Weights of a small transformer language model.
Training: a variant of Muon for these matrices, 190M tokens.
Each number is 200 + 20 x the weight over its row's rms, rounded and kept within 0 to 999. Layers, rows and columns count from 0. The size before them is the row's rms in percent of the matrix's.

# up: layer 2 MLP up, 640x160, rms 0.216, rows 28-37, columns 0-159
# down: layer 2 MLP down (transposed), 640x160, rms 0.104, rows 28-37, columns 0-159
up28,093,173,184,219,223,193,257,199,152,213,215,215,231,233,222,205,178,187,234,225,261,179,219,189,225,182,229,169,181,218,205,202,201,207,166,190,189,211,172,224,222,216,179,204,197,189,199,188,212,209,223,148,182,199,210,189,202,193,240,237,191,186,179,178,212,197,171,202,195,206,180,221,189,239,219,186,215,203,178,192,171,159,212,200,200,195,184,222,226,177,187,212,165,222,185,203,188,225,200,182,205,193,197,196,201,209,227,214,202,189,190,188,152,204,212,201,199,204,224,200,221,199,199,212,188,199,213,199,226,190,198,227,213,211,199,210,183,209,214,210,189,141,184,226,199,196,204,190,172,227,167,202,183,200,193,196,224,194,208,224,180
down28,098,219,199,161,213,200,193,240,189,159,197,204,170,165,171,207,233,225,203,189,193,189,174,196,196,199,213,190,196,213,222,209,190,192,245,208,199,245,193,172,226,182,194,223,218,222,202,205,211,233,231,194,212,222,192,241,175,177,188,215,197,215,240,200,177,163,196,223,196,166,179,185,174,180,225,167,222,191,185,211,239,235,207,200,200,206,199,176,189,201,188,205,214,181,176,190,192,192,207,203,193,219,209,165,217,193,185,184,221,211,223,202,216,183,208,176,242,193,213,199,209,159,193,209,183,237,222,191,203,185,206,179,174,196,175,184,184,212,220,181,186,245,202,207,165,200,219,211,222,182,221,163,197,217,205,232,187,175,194,205,204
up29,102,194,212,219,201,164,212,231,191,188,165,214,234,180,237,187,190,206,203,176,180,193,205,228,206,196,233,201,219,186,189,173,204,214,207,186,201,189,223,169,198,241,239,199,257,180,224,219,195,230,178,198,228,186,183,191,220,190,231,196,172,173,206,230,198,210,218,187,201,217,184,195,182,191,197,177,227,206,191,224,230,228,192,175,167,199,177,180,215,183,169,211,216,195,188,189,221,150,205,183,205,195,185,204,201,122,190,214,202,201,185,185,220,166,205,170,171,231,203,178,192,184,225,212,195,198,216,192,191,206,192,199,217,191,187,177,190,194,229,210,215,191,204,192,197,230,188,179,208,191,217,205,226,235,189,221,228,186,224,186,201
down29,097,198,192,174,203,211,217,194,218,209,222,215,222,189,214,228,202,221,203,205,185,187,203,214,215,192,200,190,200,208,222,217,205,198,226,213,223,209,191,231,188,198,207,222,202,205,185,210,188,167,194,221,179,190,190,156,171,225,151,198,173,145,234,185,201,207,206,232,213,216,178,174,186,208,211,184,203,187,189,199,185,218,238,237,202,229,220,221,204,225,194,208,181,186,211,187,192,191,217,176,203,190,190,218,184,224,185,150,194,182,212,213,162,212,204,212,222,228,183,203,219,196,184,221,231,197,220,208,191,212,253,217,208,209,206,204,207,194,182,155,165,171,225,180,196,191,147,211,196,177,211,180,205,183,222,209,155,169,164,186,178
up30,100,191,217,241,197,214,211,201,202,184,198,217,187,184,193,224,196,176,205,219,168,210,201,213,198,197,199,189,206,192,205,231,176,187,181,248,226,242,162,178,172,227,224,207,216,180,158,214,178,180,224,196,214,185,202,191,261,205,183,185,217,196,185,174,199,182,195,184,189,194,224,210,182,183,214,181,213,200,162,237,173,235,195,193,198,206,205,182,199,201,165,221,216,194,188,209,235,186,222,195,203,188,215,182,213,208,189,162,218,197,215,193,169,207,179,177,192,162,215,181,186,171,195,200,181,202,190,232,205,227,229,185,161,183,218,214,239,218,207,206,201,204,206,228,242,184,215,195,209,198,190,251,202,212,200,172,164,211,186,215,212
down30,101,214,188,181,211,186,217,183,200,190,203,185,201,186,232,214,250,209,155,171,200,205,189,205,202,202,175,215,198,201,207,164,221,227,186,151,233,220,208,205,217,196,172,199,220,201,203,179,163,217,211,177,220,204,191,189,202,212,201,248,189,213,217,217,197,224,191,177,241,169,199,204,212,221,200,177,165,167,213,209,210,238,189,226,197,222,169,193,183,190,184,219,210,190,207,208,210,213,184,198,261,211,209,191,211,206,218,216,198,182,171,191,232,200,196,212,199,207,236,219,192,184,197,196,174,189,210,206,183,176,181,243,189,197,171,195,181,189,202,201,201,184,192,183,194,207,209,198,157,183,209,195,211,137,198,195,244,228,167,192,222
up31,102,232,187,193,218,192,216,185,223,198,203,187,188,224,194,231,206,199,205,236,197,166,215,203,208,173,213,229,199,208,165,192,194,246,182,211,184,197,211,179,211,177,205,204,189,205,183,225,198,235,216,236,178,225,209,195,204,192,175,211,199,166,242,196,213,198,184,224,167,189,167,196,235,236,182,224,228,179,169,184,217,182,217,206,199,205,215,227,169,171,182,194,228,210,224,208,194,193,182,194,223,172,170,196,202,191,218,174,220,159,217,156,179,203,218,196,167,202,217,207,206,219,219,188,201,186,193,216,176,233,222,181,216,185,178,217,192,197,203,189,197,231,240,202,196,207,205,242,218,206,187,163,197,159,212,188,204,201,203,162,177
down31,106,168,216,214,180,193,187,204,213,201,207,212,225,184,218,188,195,222,186,180,215,224,196,195,203,204,227,163,222,211,194,233,244,177,205,214,180,209,200,222,210,226,201,178,190,160,205,191,206,188,170,185,202,184,174,224,234,222,226,209,224,211,184,205,158,165,206,212,239,211,233,197,203,205,201,208,195,216,190,206,234,175,179,208,186,191,192,163,227,185,223,167,157,186,185,200,220,200,194,179,163,205,198,163,203,231,218,207,214,223,177,209,185,195,201,186,195,201,213,197,227,191,164,181,238,207,225,210,191,184,165,221,193,184,234,227,209,225,222,169,218,198,177,230,181,226,189,168,177,216,188,204,207,204,177,194,188,187,164,233,205
up32,103,179,209,172,202,181,195,179,202,172,207,212,217,269,197,212,215,229,187,182,201,185,208,170,225,203,189,194,214,199,225,214,198,171,229,226,175,222,160,208,190,210,176,218,210,169,184,222,212,164,181,214,205,233,222,219,186,193,193,238,189,200,192,195,204,170,185,226,203,235,195,215,167,188,203,203,209,193,228,210,195,222,145,178,178,214,214,211,171,188,191,202,176,200,219,208,194,187,188,191,205,217,182,227,201,203,207,214,191,175,224,181,175,179,158,214,206,170,207,215,180,219,178,205,194,241,234,178,183,207,201,211,194,211,222,188,217,190,224,173,206,216,224,205,210,175,224,184,232,176,240,228,191,207,202,243,196,186,207,203,217
down32,100,195,231,194,207,187,178,210,213,201,172,189,202,203,172,214,174,164,201,215,185,169,179,190,195,222,176,198,183,195,173,174,189,213,202,212,201,191,247,149,186,239,199,184,183,215,187,187,203,206,191,221,204,192,202,143,183,165,185,246,243,209,199,178,249,191,229,216,228,227,193,186,183,210,209,197,225,188,189,196,227,180,170,191,230,208,184,225,178,212,180,202,211,200,220,211,203,193,209,233,203,201,221,201,218,194,223,233,191,206,192,205,173,196,199,194,178,228,199,195,186,165,198,164,224,204,221,223,207,222,194,200,206,239,181,163,201,197,188,177,238,213,196,212,211,206,213,209,223,181,243,185,214,182,187,217,180,204,205,163,205
up33,107,201,203,238,248,198,243,190,246,204,192,184,180,182,207,202,232,182,165,203,211,185,174,198,218,206,243,183,225,200,164,224,170,223,196,199,167,192,184,202,188,198,209,190,185,179,172,223,276,188,170,180,202,200,205,193,209,210,175,188,230,193,171,180,185,200,187,191,200,207,220,199,193,217,222,218,209,199,176,191,207,179,189,198,178,186,187,210,193,160,180,239,172,178,214,185,208,205,221,190,205,215,193,180,202,234,193,196,219,244,208,174,203,188,198,196,188,209,211,220,199,198,203,230,211,206,226,196,191,188,205,187,214,190,186,231,201,190,181,174,206,185,244,185,196,223,215,218,200,225,243,189,170,164,217,205,218,166,199,210,189
down33,101,206,257,236,210,185,193,221,176,236,207,210,222,171,200,222,201,222,204,189,199,227,182,165,189,202,207,192,212,178,207,189,191,182,189,219,208,204,201,213,208,211,211,203,210,213,186,216,222,207,182,187,197,167,192,191,212,182,198,196,234,168,193,167,197,184,205,217,195,193,197,215,202,196,174,207,190,207,172,217,198,186,253,202,190,179,172,211,207,227,215,176,231,212,202,242,231,199,197,193,195,193,185,229,197,195,201,247,187,208,194,194,213,212,205,207,195,185,194,206,216,198,220,236,174,163,217,217,211,190,186,187,212,187,194,206,204,213,165,209,215,155,197,201,200,169,162,189,221,233,179,156,215,207,202,160,127,174,192,178,238
up34,103,159,186,208,211,196,211,200,195,213,194,189,239,160,221,235,210,217,186,211,193,217,199,193,191,215,210,186,195,232,239,223,191,191,194,209,184,155,198,202,195,191,210,215,169,222,151,181,194,220,238,215,203,176,207,224,208,218,215,194,162,187,165,190,229,217,243,210,202,188,179,173,227,176,170,145,180,193,242,225,196,201,218,197,212,200,209,242,202,191,205,211,207,186,244,151,187,211,208,172,203,202,180,219,206,178,186,194,224,193,194,214,210,225,199,186,218,175,220,185,168,190,198,218,198,184,209,241,205,194,209,202,206,182,192,236,207,201,224,179,226,192,206,214,196,230,199,174,222,210,204,189,179,201,226,221,220,196,206,180,188
down34,100,184,169,218,180,272,187,203,233,192,214,233,149,222,196,191,199,183,188,227,229,226,180,224,178,201,202,173,210,165,177,183,250,201,185,195,172,198,164,200,208,187,208,179,216,163,219,235,213,186,207,173,204,199,190,204,204,190,178,184,232,197,194,231,198,160,189,189,188,213,207,193,246,207,204,235,213,214,184,191,233,198,217,214,207,214,181,195,201,171,181,211,204,223,176,230,212,176,164,222,210,185,201,201,195,200,203,222,182,202,202,194,186,218,215,211,175,188,172,205,217,188,154,217,195,190,211,203,212,200,184,191,230,226,196,204,217,198,196,230,176,198,176,180,194,206,182,217,184,217,223,229,221,190,180,194,199,224,187,221,185
up35,102,190,213,199,203,191,199,245,182,204,160,224,191,151,158,216,190,242,234,197,188,238,149,192,180,202,200,184,204,168,192,218,204,217,221,214,217,192,205,175,171,224,248,230,221,212,208,191,224,214,172,201,221,181,169,220,206,191,237,210,202,210,217,227,195,177,207,215,212,175,190,187,198,194,217,160,189,203,167,207,166,207,179,206,173,204,209,216,216,218,185,221,203,207,162,189,209,205,217,192,208,193,227,164,170,189,185,194,169,214,229,201,200,193,231,221,179,190,219,197,182,223,192,194,184,208,200,175,198,205,228,177,183,177,227,201,240,195,202,205,231,207,205,222,181,188,191,219,183,191,167,178,189,213,208,189,218,204,199,212,225
down35,094,227,207,186,190,203,216,186,198,234,201,197,208,237,201,199,198,197,214,190,203,201,198,171,176,176,191,210,204,254,231,186,204,193,219,204,201,209,209,208,189,170,197,191,183,200,250,226,211,202,199,235,174,193,220,196,214,209,176,210,213,168,159,211,205,208,205,189,207,196,197,176,170,195,183,209,209,220,214,191,191,211,182,184,233,211,188,212,212,221,206,227,224,168,243,215,225,181,207,169,140,214,165,203,231,197,213,213,207,144,165,196,208,232,206,194,211,202,177,209,174,164,215,206,200,218,177,203,203,180,174,195,207,213,194,210,178,192,201,223,195,201,176,193,245,211,205,140,202,184,211,235,193,211,165,223,184,185,194,209,183
up36,102,217,197,192,175,194,245,185,229,169,177,226,210,209,225,204,186,208,192,193,199,189,229,200,221,190,185,215,175,193,186,180,215,226,172,195,174,196,206,182,188,179,190,188,205,215,189,187,200,172,210,222,195,212,173,166,244,190,187,186,189,180,218,188,219,198,205,200,194,222,200,204,192,182,242,243,199,200,199,170,206,234,224,174,206,224,211,201,199,149,207,204,175,190,220,215,213,206,184,196,210,203,172,245,181,174,219,186,213,197,187,223,212,223,161,226,204,169,199,154,236,197,194,214,197,179,223,167,194,213,205,197,196,200,232,188,177,172,196,218,176,245,221,227,162,206,207,228,209,200,183,156,164,212,210,199,203,197,227,205,191
down36,107,234,236,190,178,213,194,235,226,195,199,160,176,204,167,216,201,207,198,154,182,199,207,177,200,252,191,239,210,195,185,199,209,191,223,212,183,164,173,203,208,200,173,221,152,242,165,206,155,194,204,198,203,194,187,203,226,161,196,189,246,209,170,184,203,206,186,185,188,182,211,196,191,218,205,215,184,216,229,204,195,243,192,209,152,219,203,181,190,197,213,207,195,202,222,222,209,186,181,203,191,173,202,195,181,212,211,204,223,156,201,208,213,198,214,225,192,203,177,168,183,191,182,169,202,235,189,207,199,178,222,209,207,188,254,192,200,230,191,167,207,204,202,224,201,181,202,196,208,214,237,203,220,177,205,205,194,205,204,210,209
up37,102,182,188,217,200,182,206,180,185,176,224,182,179,166,235,153,219,201,223,192,159,183,210,215,196,196,177,200,191,219,202,193,208,207,180,184,181,197,186,194,198,175,186,203,196,194,230,202,218,184,176,186,209,196,217,222,242,227,202,190,235,184,217,191,175,206,207,196,197,194,189,198,212,198,232,209,231,188,168,224,194,263,241,190,201,212,212,221,208,186,196,194,195,196,176,237,234,174,202,217,202,180,179,196,236,234,197,184,223,179,195,189,215,224,161,209,206,213,225,240,212,190,194,196,256,206,186,206,215,179,211,184,201,201,204,203,201,215,164,213,221,194,203,183,206,189,183,180,176,238,160,183,164,186,175,210,211,210,170,227,179
down37,103,205,195,214,190,184,163,173,204,234,196,238,222,227,220,189,223,195,164,210,198,201,190,190,227,203,211,187,170,204,201,166,192,204,216,226,202,192,206,194,212,190,204,223,170,251,204,200,161,204,204,234,233,186,209,195,212,193,211,195,196,215,218,205,209,228,225,185,170,224,211,173,170,202,187,211,202,203,223,187,218,229,207,198,201,184,201,200,197,224,173,188,192,211,204,197,182,185,241,203,184,210,177,224,185,198,206,247,218,210,180,189,191,191,187,203,183,178,162,178,189,245,197,225,160,186,179,198,235,204,207,219,194,230,224,175,193,184,222,166,182,184,191,204,217,222,232,207,199,176,225,181,200,183,182,178,201,145,158,177,226